Part of a small language model's weights.
Architecture: rotary positions, local attention windows, short convolutions.
Each number is 128 + 32 x the weight over its row's rms, rounded and kept within 0 to 255. Layers, rows and columns count from 0. Numbers have three digits each. The size before them is the row's rms in percent of the matrix's.

# layer 11 MLP up, 768x96, rms 0.127, rows 141-285, columns 0-95
116:108190072107083163108147098134152165184111126077119115123162167061118129157142079129109136178104103180168146168140113090175107065116113145187169118136172117111117143127114090157155178117118117141086194147124137100145114115159124110127114153151173120117067082105154124115094180071180178112
089:040201115150095172156147108079136147107108123116122162123156193114124177157120057108133090141122117084151176128110153119114134160161127148110117145174180097137161124110166097147097135186100090120120080102095087081144112157087087147135152106120170123169075130164147111192096159126142192130
100:140129079124099117117113076098107126102166090120118135139086084182144103129137112117083113143152105081132133107123168101153111190135164073107076124138099139139126142162114183100095141154140114132139112162092139122158151156096086062107092126202162122099065045123080180180161119131082152061
105:075100094112048148145135110134035171164183118092170119112073106115104154133184143153113100129087136106127120137093129109072151095123118121181072078113103127143083180118106164161090157089060085146127149129133119133166091166113100142150111127115153161120109173118121125184100147087097077129
100:098121151129133130129088173133088148144139124189127050109078158110123113141134117061136073146114102160187142128123106163138105117165105069174136076162144156107150217104121087145118185088112201137137122133126134134186094136112171137098110055103190161098115114096112125133127138102090164151
092:171120187128119147094167113184142151153140135135127091082157162130061150096148079130134041152128125138156088084134140125141098136074191151184141188125092126133177121157134159129147181062141123152090114160156107148103115135094106060086132114154087139092135166122160099151119164098197124118
094:105150127118089101103099104150132164117090165089130074135129150148093163113154156086121140226079141164126148144202140144080155149105104114154061111178108139174102105064067102160058144114123073166110100080141099122156116159133129143189130085122127147180118151130144143097113174093124134115
108:142106147144136169132182196098173145087120114131088098097105114108103133139121090101162117150159118109145130057133110027158104180136149117095133161102195124093133060164128144135085129087083155186113122187105121127174137127113169128129126120180168160098117123076117120102174152111109150063
103:142146145158036140146164159132165141067150110172114124093120065124094123134123155086117094135065096142131127136203110093166142174044089120082090096113119099122188108123130162124144128141156138107115100160187143084174164159103154108145098150133148143115092135083113123089112147105130181064
096:117120078179117065153095111103172157096132085127155085117149176103159145135137098131202107143127058107129156144130112124164111166112115148126160045120108171131089171117064118132080154121116138124110115147061160124148168129154128106129147192136139150163162036101144087179134122104149119077
096:140188111147136144107141096131180144102118102128137114068132155135085142225111015115159128137129069127088132099139083106163099110090156106182144158111155114121198183156116170139090107159124189134166112107118174097173100087163145139104128147121135120160155158161083131126147134122153158135
105:101145132118090144120119091158111160096082082123184119113144091109126127122129157056159084109129117139139145171201172098088118145085147128089130149099139125061129143206168111091146126105073158125123196164210153120168144096099112117091118096136159139148080109072132093109150154164154178103
086:064172149182130150093131184192125113113164140117132109168166188149133146157173093071158136143086095118103125137148136151071136061110178156164123084072144155148076124139123120143095127148110111142071100172091125108144066145099091154152111143195114156165102137116116139172118193162109114124
103:135101118104067066127121085125092160142174126100093092149132116090063097096121103151141157141116095169190135091145113132175148109124154147209097064102143070117165101104068155107114146088058131175101086128176110136131075146126182147125112167108097148113143110075112099105107128149128175129
111:146111165149104075077176121163127156197106125104121083144070136064134134102138158121118127227144113119122140068127105098142104085126134144177141086160117148090079170132076123146140162147162131146100204198167108117129115176173157135160090137104129165123136142106091129138063126112083132124
107:122080151142118144152153138137140155109125111122156198132146151172185139140220134112152058198153098074181127084085108153104150118148131091121140128119187121142172120095083132133184165136120120130139147168118102156146084104124154127100042132143136195132097074132135084095186111138107132150
103:112130155113167131124120096133197168133146114161114117111072127160116097102135108111162097115136097165122089143078151130105095129108147127086144093118159187153166159133148141124183179122130123121104166214163131167160067083095072087147148104148125176166040110159076098155173112089164106098
126:123155141130113159097160111089199170166177128104158127076080122103158148114125121133168093129076123044147149139132198140168146118071109124176173089163109130145130074136083161135108146091058162126100086132155093103158153137160073085153080138102140161106093116070144122131127126101161158099
091:115178150114088148135146095106146131080138142072096100098060081118085127116188116130183128141170107084112121150160096087103087130178160159166080110128116108174175111092169128081126132101065121121117182149130058086100108142148168100154111126135166146171159173104075153162168162111151162119
118:073134136138110066063085145122109203137141108124124132129100180147053140202160105097130112148138087111142102079195153126120145144140096096109155046150127139129146133108171112115117148194126211183120135144187089144106124122137121131160131126090153131160117115146099092110134110128080142069
100:130193140138099140123142110058148148116144094126157121134097138073066178119109099121129144114117099147171155076093115126147110106099089085173114132176120144176178140183096191160112131161171123082158071116207110101190131107149160129079061138121163161105147129093132096134173144138119152163
101:124149130115123168117110094122147154144182120065119129113121112165061190111138135148124101194148127125202145153106114102103123170107130107089198067144118102079203179144075097129169143148145126125065090141143062104155117080123113073092109110160148161153087099154086139123129118154131171136
098:133168108139089145073147115118142165104161147153198061086080068085161130152107061108171069158138150168143122075134132134128147103103152089116104090178159118117195122155135113151154112133127124154103124110150153094143155123142062095097130102184183124105170159079143166159171111090154130088
102:103161103225114121132097071151105151093140130136089138069153157119101123156108142085144109158152119130115110165111125055096129124138123147223105179126150135120126131135121126185117161118103100206070139106094114154104117114093074137123080163135115130086137091114151167153115092064183168161
098:082108108128093088078111099169149162123144075075154135128149127114117129184134060130138109128081184107107131064116103152142128096156128154080168180160187042097175139127100133191149150114144120116166163160149169113140102116140190107170120118152045129136132122122125148136182092123095110108
091:144156132128167145127090140164139189185117121144119133118142104163160182161172143063074126091159121109118140169096125111115194109153160125134104093151114082172179110188148142086109203128063152143128089083162127148098115052133186129198133124151112106143104086147082151145100155126144124138
101:120137062153149163150125193131137156138128144053133152157112158150139096101136138060115144134160136179137116130154150093091143167092166132099127111143171096174086126200095143114102141211146170154140108102173134109128123087094169147175140158135066105134152092125159106168188154133205157139
096:094122147141131117100140155113139139101078060139148083099115139125179120146150119115118080153136120072111104159083170051058124135104093088095125139166152063090106070108123130172095150090171137157091134118127133126147114156116076089220075153132125107133114116163070133154107176152152176122
104:135088063117137106107105105105128187137112145114190142126087142169092083128136167102108097142132163107167184153176152059101194111099184100139200129103129125143114117103095144093121156107097120110161146104173127077110088064111125097177118111140141170078098087158160136082174135171119095112
104:140181090137152136136105137147139148162167139109101170147107121113144123182147097089119096149171147090199215089156167102140110168128070154140140139188218153085190141118078143167126188145104146143141170150136156119148125171160147153172115128107106127091086059091131120119174122120129116144
104:134162102191172086102112118202138130178086073103108131106123158137112079147126105106183111126149194122088121099095160123134127138070111090105108162096115110121102209099113173135111126103103082144093136074122132187110139041126188117138127153169127144111095069125124142145096137133083125089
101:163114102164079127150100139112144144170135111125169067134141081113108190179124067137162103125165162148175136122113097120136157184064157147159147157182124149164121158098102105160059124120117176089140149084125145102172105099080135119156111068126081151143095058092101101166176131142110094098
096:097184085121073120136125117133111118188081145157096149136160154131054075113161152123133120201188181100153087094144199085136117119108115130155194114119128130126156142166124150127108137156100087160147181098176051108144112106151119113145094139111144123137091148143195111180115079094118150145
092:148154083163088183087154129115135128100167120128122097105090158166132132082136122078087112130124101122085131117139155134078098122085161081178147078120143085102114166132117126138179122181111194165131078180104115105167123163156177135135040163146182087140093139141093131163189100155096173116
103:089149089145110125138100098222110152181086136119165140137145142182155090096111117024111096132096136118186136169177128091130088136154112078167084121191118144148129068114140136175125179143121162109129142152148114118122136158118120054112111118151125125052129103142089117170107182142115138124
094:156065164112124108128139189175123128181138081118100144160133068176096206156146118106159145130077082143093119084191115173064107117112115109119149103155144157136125124143159189171074161071084106127136188189118101118141104128167128148112130175147182137115135107149113124177122109089115127138
095:107084101091143144081108164108141129129133154113136098111136118149060104140225133092096128145153129163139163086149092148070131105148064156152080065165148137060143117122123133089105169175145151121143128178157033127163114109118144139166117143130126152155078099180089128115134125133205141136
104:113133108119130094074152116143124150136142110122138129190159099158122192138160078077123174127087153135098181104132108137049107101148193167130105089130116139122151134155158123112119149108145147134078139106151125158136067151136131127216116218139136107059111058166093102134128134158099165074
111:092124154164153197105183144154111155133121122165122097099065090047090123126125085090171068151135110150148134065107160134104064126095144111134100098096124140135122093158121172101128154158096143199121077175128166111133153075140152156143112134132128136072123132063119127147188102155117101070
091:146188087101060089134140090109118141172153114098157152143108126111130075167134157124141058174136122128135196136162101057126115175136104154151119134091152137171129056169131133094108164127131165218128164082168108085134110162130155133171089136107119130105101117112183110157098184091122106158
110:093144098118077137147150131128129129101087104121140105143064101071074130151130156110092083177107128113137128085155142084202087175085116138112140034112124104125108096106091120184081172103115199120143172090171129138117117117152170144121118144085161167120089149104190161164140132106167144085
101:084123146153180113070145213078135137122178125115152128060157133150099086102137161136120059176077133108138131134093124153143123152144130091143089118107140103100105166085099108148125127143114109167124085160147107140129129137115166112087046083140161204101105091100126104109138168144162155041
095:142137083115142176155085129101104142136166111187114147048111117151134175079163135093147162124186104137134114048163144105117132150089180092089093091127135122138082132191130142125145180130130102201121158156096156097100089142152135170120135187117097115122059152142146103129142216124143139121
088:143154085114150097132143160138141163191129102105110149120110132127107080134105119145116161101143110072143107115085148152154142117119165115186157101030194108107147119138128126093148182135107172078141168088218059129184115173088083129179162121171120118095136160148111126131153078109104101159
097:131205144169072149138122179159109149145137068136146168115131065149116177092107127141140138119116113139137107138144204045171150141097100057101082127136146084149129082065175141121104137171123099168117144146134131096094057134089130155153132139115141196120174106130153176128160114089118147118
095:125123143106123100163195142203147157186118137104124138103119100082119134153167157153146112116113194063079139090165164116134073149090141159141136061084104099095125163114113115176158150116133147101134138116192146149135099118165175147098109103072181210131121128126138122120133150118183109057
094:121162076153167128143111131133103131154097088165178083086165146185085059171150089118173133144152179152139187089063190093162109153102125139172164121135152076083116124136105108087103121195165134114115143106105140115159114149126151108166162119150128124214098115140169161114182137140145139151
111:185163102166091102104153098172156141131140081084131147108146150159048168159207117073145115158193172103180123097185134145144129154148163111104174181105135105159085127175098111121074136115131160096123163134113126078129096158106111093099138138130156131119105090056134158133123160128094094084
102:138158091196155114145101143095073157145115118125137117120152178110138133078097074064145133156096160086114115143093107074121114135142145022107076108206153080113076126165152103179086150131117131185074146099115118163131154137109159111136094092117152119113092159113160093163111134126148176144
098:089138130170141158141100149138080165162145107177149149086127133167131137118154071115168117103114145165136136123175129106177120108072116152164124153130134126144150092110049161122143122120100071226122120129112089140104061164105090054142094134143080145112170067198149088127097148148131145087
085:135119104123144124151106130067118131186086103108142152142113126056103097145154096160142134128165123108091197177155076121097158113087148153109171182146123155175112150133134090149108124137159177152115148143135132122237122116097133128111094173132097184145140102205104082110172204111140113157
089:140132127184089133138177130150140149149125134141093132084117063098107087149106122132223181107106142138123124119133115136099141103071119140168056066075137099154146165152059196162071115157104120198114150062160103087109164162158109153104126133176121142119110165124138127134134128141088155103
089:072115081126109101085133087204169140122154086124131139124085102127070153183149148129145148128091104106173184180137143145077130110144099107131125116125122032131151129171091187038112130100123149141132087146099085114162141167207087115137113126164101132107135104117107096157129093096119097137
107:197117199195136153136157123163122135168097087115147110102132121145133111203167117126239185112130121104109143117173095136119060121159117138101123131099150152131151139148149165145139154200085116105148140104110101068166063144135134116118157126145172149103159121077140079094117159110092138157
104:157129150141049152071117148190082152184154140150142070153144157080091083176164168122126115137175094147165147089096140181124159169115183083124151089069156117098127111171051138171111156144123121131105155108164130143148095096109070110094115112117130139135134143148102158181176145143111103154
108:125173104146107107108141109132131160141114142164192091051132129120096107128120134159141117167179149107133138110118104166083087124129170126127162165101232121145143130140120201194111130091169177115069115144131167112164135075102198134169150124155152186124139076160085158150135091141115090132
092:134092085143099143126109103158163143142118117069107079071095066176144152083165131130152144141117077117194099144165103153113160149123148095116158021118118105152167196155111132142124112148110159137151172155101080171145106119115134051116118193135121141138112122119075123138093157060147148133
102:108159107153180100102154133195191149187128121156140093168127143186068168088124081074171073148090162174086138082116098124159117104148134124121115073156105185086105111143109117135114146138101096106089092104141135129119058185110160102166143129177103124085080158147105107119122105098090145117
100:101140140174121101100182107131056174137118157152126112093151164140103115226186125121125149151097086081140173145127086162153114124146204110178096148134084146146113112117105136202088154102044148162129149135131133128131143096076117151126136156119167126097145138127105138108111163150053153078
113:102150116132132103129181124140097137172147104214142106185184062144151193141153090098138151170138148172110105089110122120084119152150128113084138058112144130098149156139127139131134163131130173187071148150142070118192160100122156144082116162091124159059050119135103136158150124133097145127
095:125093096206102115092110123126169139162125134115115158149058170143094096147109173091094111102159110102126162149127130131116147175105169123112106167151152153091116170122153079173163185077108093172049114120138067183145072133136121131099092171159119080154102117088072119158122121100187141133
085:084089102124081064120134156114119121119141067141134049062131066077133089181153085159215120139098125108125132171087141159136135190140129082146108116084105124112183152117136105132133123153127134119165159065131099139152118146081162068138145167162143154168156120172139111082147100107102106116
110:108142101180085101139163167140158120218114117105155176124078137097130138176121114143192099191196096106088168103102109071068185168103189148145160129136188120186115149155142142140102136137085128123131112147183103078142112112119146116144134158138104145094135137071100127132117099121081090127
105:099138083141107141127096115142116155103197072137165159161084139114140092134147167156141117137160084136126103141130117090105131119108167044092120133142115040153171120109109177150110115097133116182067184077133057158130099109125139116159128155125116158179101075146155171168114136089064155162
102:117118103124134115124129184132178179092158112187098132150140143125096130145093096137129101126183105131145129064167137097089105105093118111094110083147178130128176101163146151124176163103146073105114160095159136145094112094035185127144093106136087192142108126125093157118203129080058095120
140:113147147161155125103174127137218133182133087179158122139131088073109152157147100165143153152108097121102095152174122130039081140106134156065134110137142120101120136201136159152160158142143107103088153119138113130182157103072151061160075107112096118099096119154148159168141131129154191090
096:116133097135135123084115153087143135139184078126186135104091160179152155126118129111164051155156134184105119135079093118143150160114136141150167087180118131171064139145104117201150136139117164112118140105188126137143122122099138164113127081160073129132132134157187121120105217091134217104
104:093113073121118134118097123142170166162145093179145154081078067205163163171124102118112058113142174076175157140067137140086117147073134121117103150179162100145084135167155197123156137108072143197136116136139099116107073111149144127131100126126127113131149128128069103156122132117167174112
116:129193117178099181063170115156110133144171117099132107149137072074083086109115053160134100142125084102139147091087102077134100184088133102098066100155122148053162163094116135144142145142133091162110158124118167072116149064148135111119115159114138175100086141128133126147086121115177112114
099:118112063146161174089096139069146138177119140114117092115086160126139196105149100105115099192112080138171186119160130141129072169150123143146166081086141119147127119178123132137102128183145081101111152114105128093102171156129112120152047185135079130125129082143082069141108083107136185111
096:115133164110109096157127185132146123173168129159152128142155078124179168127111149150070184174110173146117202096145166174068085161154176061104117081149116123138110131065149104160123161115107128164122085137121095120135172147127086122102072145128171179142128111057087133135117121093136141073
086:147107136126073179139145135135129107137089145123103118125152137143125150127159137128226116138187093061127206115146186073120127100090080105139117109094152152059149153107158182091146154145081148195130155171131141104153119106162101124104119071158110122148116108091061112127183081158118110157
097:104134115118156120092073105117142177120057108102123122081107120061058071170129118153097130133132151166133144153103182136072189096103155141175162096135139102141149130195123111091120161097146170089128170069143121106159133128108164131147128100131139157158061126098117170138201109121185100087
099:127131128174118121123095164153108155159195157151141124203111156135162112103190113067119110147138059143137081132193127110079154070165129102077119103144132054203120155166102119098198153135127105149139075163145112151128143133121121108152121145115129130144122114096130159210155132135122167071
092:066105120111135174103095125112092128126086107117184148103091055160091089090157105135115151172135100117154129091127141146127110145098093112122148046177105159123107087131092149084099189140066154129108125120130104058146113108156089091075091110092063166131109145129111068142174114095114075130
103:098155052129157159131113104085112143154102126115130063160053119163134193128163138073117133187121126156101157074126197090150097160121190149082122086069151135181108079159152113112099152194134158104134184081122115109128118134098125109149109110137143143122113124191099156138134104121157112081
108:195115166126052132138123137177163150121126118151151083155186122126162090150190128076142175147106144195096151083157181161127078116144145094123104068163160149105110109178149124161113199151146140082097200123110111119123130100115163140130116146148138182116109125178075149127111093170130105097
092:103179120138085081055136140132181135126128113150147075050140166172133100215118125147145050170131105124107121067113178095108120127117194156122159148181160091125108143151116161146134128135166151133110162108126128098184142125168101134172135126160116137160150123161095119147165174194174136135
086:139138093108080162099120142115100141152116154113079111153155122142064117139137114124092115143171123165189142136109125086142099199160127097140159082138121140120124101189114083108102187123107158071138086183196072140212155059076124104134149109159139122120120047112097167153120122147124152126
096:129143093204054090130172118184109127130112047154152146078109072068131113113103105127190145106118137139095182093147164126133070138162144142169109127188114164132116088148171103154078157099123121115135165134117117121132096130053157166206153128125121118098125110136157112112099144119130191123
105:130122133131127100097145119133112130119079084137144057171147163090093048106166117052087135137108090095114141137122127147110158103060115087158098084180149086156166102106183157120119162116137135097036124109117079162150121148165134129154062162139133131101075145149120192148113166128105157146
101:146131176156139122113127139139140146072101088109136128082121087172144097157126127104161143125164167151113156096163096133126103149122184082105109139091167181136093095107105188150147160155116132122145150175133106079100053066103174105083140186116123160143074058055157136102114120191084113146
096:099111110139094117141134114146155110176141120108132114094079122095116160144183121141168173163117085129201129126155107103091187129137192131184124151125139114194146158160130113098066150096120109140105198173141085134143027131116177104142150157138191174129137177090125123126121065118094116143
097:117128148126082142187108082157105152058122059070106142105153139145111132114164130108159141179108132183104115107162144128148121156120138078167106123102134086099184139168102095120125132124107118133105110147144143082157163166141182141141094174160139129060048149062051139161086126143149182140
100:134110109121155128097137115140155155192077070124095163162146124127124132183091152118089179171127136136150136090110101122138067181108173156096065139099171158091117186140174132157112157118169144131127086093112106154196079148081152107185084192165170141094164087106164130143120155142161135106
102:122151107149124136103097078091104133106136093048150128108142136116118136130123166065163126152117122102087134120117148100102135164163186112174159142135131077104116102175112108176121149114105110172140074104123153061112127054099158019089123172172116116124184080158140167134128190152113147116
099:081120083130114120130141189116113158123099134119073181109146097141122162085187123059123124152148129117113179154135121097135109110103122130123033150110166128140116093128101110076131153060108173141143137161062086150134092169104116126123137127141107167167062061051157131122105177159093155115
089:148157126144160140146152122198155184106110137037110117156140116073151114080139142161163068104132138136111178180129111124128143107134091116148130142156184045083140100122124134132135152166155163152109122030135081153097138117144157139146105105130127175171134115131044074115119128100152080115
104:141100151203132141076166122174182146126187176138135105136133144085080111126145070151172107150146089139102153157163100189105147119109146132123171162096164092139160143150086127190102128047157093154105121162123134104161148091102155097112142133145168190060138113146108063161091125110128147147
099:121112123142102107143126167146142165172133154100138146080153067108156178169119063163107110184097080114181168164122141210114139186159156150139146167150168158118186160169152138131149141127142109193116077117141124134134117080125136088199149131124085155097118150133129071137084145126073160084
086:092132138106118083107167121096142157161143074129116135126104155147171114116108142126109187116077131076137195148145128151071115124103122109104063092159138093157090124169174202094144122137135126212120135140132082119145136156148134153174067132200186165082138101176147120142065094143152151143
109:094118145152110134084092141110102135130154135040181152068151107100112166085155128083145111123090109138144169096131082115080128108111170161165080115089085124100192170189123130127088170091106149099085111128173105066124102172075163157093110190088146160143122131137070124093130116128123141139
094:170179084134135174157176140131139149119098116113103137131085086099133142122162145111115148131214134092169171119193196177117088128095171113153143156115136147139203133143147110201113130093043136137158107100134126103119094121094141151128169159101093159069133124175152142115165140118143201146
101:144196096134146123082169107193156185161162067132103124109146154128142151135112116139093107146114143102184145127142122146166134082172170097163082083167145121128128092185118148103117111134072138166059086063195140101119119137099141092088150133152079167181117116132169121098156126171122142074
101:148125141150073091073125148143122141116126129144102130182145144147096071141134101108165125181105135122196135130176117177162111136164153085122102148181130165159117119091140071145097166122132113157113134102109114184184104188138031163158144111146163149148122125123111073145124205050165121128
086:086195148137111112125108175150069109062102107086146094135088150124054154147141103110136065113111191127131173104121190105165112126206133140065129144095126079148154131126155152091160130090050075145147158138115090101109129097098178087181111155098142096111129126151101132143137157118116138137
120:118144110154133150121161126153153124096154094118118137132117095174121174154207152122130087144108135145095122094141166066119124114129196064080089090101111147187121096157107116085107160132104079155088200108168094106133114103046140116150087158160116103068082136100165098133140130132135107049
091:065100154140124104077138191132152136115180082170117096164154083155079118137119130092137197100119098098146131137144110105086082120150118086126113082152083148111092095199153130189090198129098126119125109146149149158163091087127175173104147177157071125097076103124116162114134093103092154108
092:090180089118139140138207123142159192147162139139122061098131165160107111109106125153114118111115095112163179119146165083096144163140179149078130085119141127081150080101141112143144138070079119086117084087181088159174112153167094102116141121126091134056108127143190122126199111152112165140
100:153151135143118226109116110101169130133102116134145129151147093118142172141186127118169125139115094083173162057075114132153128104071130100097122101130126180208166193101117113153120156155121149099043101142160074144110146139114146124165163111130171176123138081145147122087095113121184173147
105:119156132166130139177151187162111152111112137168127149159090150089119109116162115113106071141131133087135151140153109110116141131123134089134048160153114120131092117212150112108107160164121131086032092180126106175156122124171116180171105120167113128160123136091122085171050107137103191074
111:100150104145120099153148132102144175133125136128189061126119085101099111206120138137169133134091112152198185162123055101157112179120178080080128099118102079107111135113086156103182153149102115128128145110085140120147157089071193154114147081097135130087149119124167115128136149105112168057
111:071138142132111135111189166163109132089122158200154106085146037114139131119136107059174094101162095113143151139147096137095120160080162145127139094134140079086098166149091147129192152136090093117101151132119129123127143119132091083112075151125082133150061088150091168211125094148105112118
094:128135155158145145149193120132075141114186062123076133120154087128127158142130051126140119128169109169117119156102184122116100113070178089182105147179110155163176125071086130128139157148114171140161171075095154104140073136113178124140111119132141135073116084096125160148160088103070164164
107:104156182124094152133147099103139132085124111102102087169105132134149088138190109086170145158111090125173130074131089075111081089160118111089114118111188082162130089179156179146166151119060157178099147160128066074176130092136113117196141170179138159134155132157107137139159115107128162141
101:043202115196058178106187115116135132128099173122170115106164135115062167144138107130119141117137124125149162156137080121088178124051135096102134095145125057112119133132075138123126132139139161094107133129152101081133149144178156078145096132151073132149094171158129148156108107066115150135
097:101141111140081173080113103109088149150160159070109150155114146152135088197164133102131091174136158135140141052155166060111079103150169162146075179149136071121165092107121122141072172170177117133110184108160122165165100137160098111103133157128122168092107134132186089114115076132127118112
093:117200141174144117121178111123118130084183155117189128055169176077164156142127049149102132173111109145134152142135147113109069196131144090115113091154136066099088141104121129097116122130170130137101156084134067153155182151103134171144102130183113124133095073134157105111108150119133128068
103:096097089096127105100154131134158110158125148069110061131152109098106109102130123094184063139199164090128117141143150057170098160081121131122152128112134114122111125174055125164156197107125200108090191135132118183160131114147181118184132115105156159121165123083124123175147123091126095135
104:145134146101150146122151195126127164178135143133134098159112105106116137105137063145131154132132164061110166134134129152128171142077092135132056133059139093155169104178087150143184141108084136167087152135150143153178070154100171135047115143060137136153114138085170165118142120073114162088
099:147190120139175108168119172123192132210114111110155134112112115116138072142115102116146179179154108041111141131148086074096120150139076139166080125105167163103105140149136121152103147146101187099146136138186107162165145100166089130071076131126098134100130111139096130117091104086161103059
102:123109132161129148083165200152138110166100107176152119035150122131036185124123136130097163103173086153114131111176141157119103206129106135176173097100140162169144133175165161173140155144136113114122112152090133109107090085139126096138080134187101126128119131137151123153112171081088178126
104:121133045174111127151137129156180150110105136187168069123086128154136155108127100099117125104142091142146213085101123166119063120113160117151139100093142166123077156135105123183053150156145103102117112108098119143142064085054133147126057098129089129148131090135133128144146108097112094071
098:142110175162111148090134128153084143164161123127174121141119153165129137106173136138092107132150154153164150116131134139100140083116171082145139078110115119127104106095054103186131147117115098162085084124167132169143176147088071078122043177138140112157083047116075111127131198091073144143
105:115118138155123108107159156125140137175117126145169106129103151106164132150117101139121092136071092068083160035109123126102095153095192130141113121125113158184133184141137107144116126112160099131025118158124082169174095145115131070114138137152140154062161091208129096101168150125179148107
098:078114114116088072104101135103121135126154135131097153058168140099121118103135138132158125156108147184146167087128125111130162095153169165194100080182111110114071099151108140188123170095117107105141182130143086166206197105151161153124091131137161146110143094124102076160134125129072108053
096:107197077114132110156132109161134146170094110088105148125168089122055129110122112119148172166158140124064144129144133117180115091108119136119072138146136154134098100212117135117104181132130102154177199088141093079149120073129078083130108094183149142134074118109158187112154182141141098143
104:192109116130132156105143113196172176147131149151144101077133136128149087095132153090138099111149063142110159118172113080166134136122082110154117169165152128102173133159105137152058145197135150137092143127142156176106149078182116109089100181138091149151071130098092123179174181153093098085
105:103160151145114117122109094124116147132109102109141091076114169140107088096156091119140072193077085128125123118196134163138162105127099106118082156155107147104061115146128154114148157066147084191122193135056034113134129130151075133185097158116143159142157124093133132131097135079087153102
093:101113114142063097131154174139153132160161118125149117077116159125123086188103114106125088119117069088108136097117177113074107099155150169096123091091100155095105179148173220093107175157169133101089135118129083119113034096164137120123105118171104117071086105138146136123180098135150112155
105:109144145125117112115102094170136178160103137135160095165147042177136138119164105086114110102182050134065129124166142134098130093115173142115095068150134139124130133150129104168166154138086165139146104081135123048113109140079134177143058149096095136147052132169116109123191151117098133102
105:144130136108124098138134163102154153101108134147143162133051174096126111105114102089195060096150145121120155146130157144076062087132146080134177107108163145078103167171165186167084176139113188146097085127149115142158116115064107126119143092167116141128096132114147204131138168156064121105
103:153140089135105143126120086120097119114099097157118133136099089163118090134109094099139097146103195111165148060177139076062148098135130133149087176142101138092127147159121122129129159132106109124049169157118123166146119144151097156188128209195173132093122180140081170107156108084108098061
099:126148108174101115113126113149166114109181130125119107110101152154131108201189052108148140156120126059138138108148199085142112167114135149156161149117116142094122169135117098202119155213163121154120119121131129147179061109164159100102128068105134143101104149190118161215129129151135105130
098:145107136171121146038092155140146137119160129133161147128078107109123139155108076155160117148149064132146119148153060098107155160129177149100124139093143132054186113110079153119133127139082126104138092098176139150154155060120134089127100162123183129095110122136129181151095169120089131023
084:087116112122145084134066094170073134175079106148161105115117039144047127132136117089221116164172130105132141161173163160153177113157117077150109143090161097082104083124120159129084124147134146101115115099106116140083142103090155135137133101082142119170128118112145159138109134051140092113
106:167151124138108088098122149146087149160136145160194128095157079150130068150173060136137137133185059058118105055144124136131116102111178149094171134145136143205149147164138201101152144119151143106121130136182093109136094181085150137181149102180155142137119119115159074149141131108136114113
098:077184112112097085136118121144078133130125141122099120132157097064163124172176100113168064109222122110124155109153130156127095192146111091142166147122135145088108103169078157150078136161122113131057138088135066126142094125149138134097130097124157140183147135155139134213129110100072101163
103:155111105168112077100141167159166146060136099154121107126081142167161072117126122045128162146091166137118138172156193123149136150171145112180091077151100141077153165086147174107088162130189166131127109080125155156190082160100157093131155109101113140114122118152161169122147178115151168138
114:108126100141160194042091158190118179185165093155120165098136158172168083155158142123179103122157125110113197128105119151078102126139127126160163107167169132160130130103105201095145128078099136152160114142135132118130093155142122123096136118104147141101141189113036103134131179093150104148
104:112123103174089111130091144089149113164122066145172121119145104110097173117199037081155113123140168154199097092206102124167158158113134105200115144126173146091102152097137129119054123136103167121131159088121146098115065167122112160125105097127078154157118126140104126159157107114120095138
103:092162072127140157113107102122111167128141107112103060085126095130149122128178125148146147188105149144107185057112166170135084176076136092084106141137125194121122120177143137150108147120155118114032112147093132108129136142110158099118076138099118158130123136149080050151080093145188175140
116:138127090209135113141181131103148147179126070133157044115081132079096071138125082160133140129183162120111125148156213175108126161074121143096161126167121113150110120178131178112129143169135158154116104061105117116180106097069160148121131148169114133139147138114116154110175187138143118107
099:141128132185176155121127158113069124091126135137124144101130147165136105096146079155103184153132194115130144130202082176135085067112127146121113077125144134124137147133097212085139163124106120162076181150148161122160150113115097132128068136202138185138157113160144142139143169127132070057
100:144138088130163190120103088207180183133149077112137130176126100095114157117147090151140160130114128113173135139140106138120182089110141038198133147126092079093149156174067126146113141131096167170113178153176158048146120138121128133123154132130170152105085140146068104129134113113158135159
092:060135095128152132063070074167093152111122102149110154137060081103145126141121092140149126104126122121142153179147153150123096141133113060165114134146132166189078120107110171171143143091081118150143162112168110052172067141109113052111110139158087112144132075113067103102151109144144123106
104:146163111174144122094124090114091132096105103138134116079118145057120142128184123113143198102193158124153141085133096128159125132127124119151133085134108167112153188129133218219096152138153095125126097097194092130161131117177124120135137141163205180144139119102116166169153186139096109149
103:144130117206081101102173176093131132125140087163172136134036127088143115075136087124136184087137126142151209118120126153158121107068151132157116149096128166119129117161095166089164138125125176101142128086181152082137093152065170072134131161135163135105126166139163127109115162136145166073
091:187085114138156119134130159120144233130131085100158081115137130118158166161174108132095099128096171120105108137052113099145102093099206096151096111161165048128087145131128127096138140145138159141097135137083140136132118101113123134094157124101103104080140142054144053166142129120189155154
089:157128129119121165119127097169131162091174092154138145157070131127178122078145069138123121103070098155197098193131144139082112151107152086145098113131123083122113122165090172154097175101115165122142119090143106142100106098165107146117099139233146086193128193142080127130113091114122168094
099:126106158191134134094171135143100119141177105080162094082136133106147111204137148158151156134120118102180140148102142134148120140084147099145088089200143114163118180139141111125148124091072036189113108113146141081108141106075093088111113121113123124147110139204122145107143155154076195076
114:193101143154102084146137119152174179096144127085097091122103111108103118136143096178152161116131172103100139086129152126113084120115096172104130110099195134183144130117062145174139188148174158130113085076098084077130103060155156137129116101155168128116108157158122113162190068152171174111
094:107063150129131149127125107179149123157152099097139137127137117155135107101177146077146065157086169116134131094105153142130125212151133104153078109123107107090144099120101069197133138166106165181098169132108136127201105095112093113094161087208175144180080138101131159143149145157178131099
096:139164116129122102117161140170083159068082082159160128109118144126142147105141157119145079131083121137095097165120158073134157149140064101210102157098145060090106124151147174144109177166115182148135151185133115145143092156188088179155096145185156157146083138187134113102095133112126124086
104:106126099156149136053119113135119172143210145084126178137135142137160171076195132115120075101174185111131132156180127141113092165076147116095119098156162089089136116124112157143140141112095172110147137117151141130115091149105140109168049134120074122130061189195124127167083161123126164121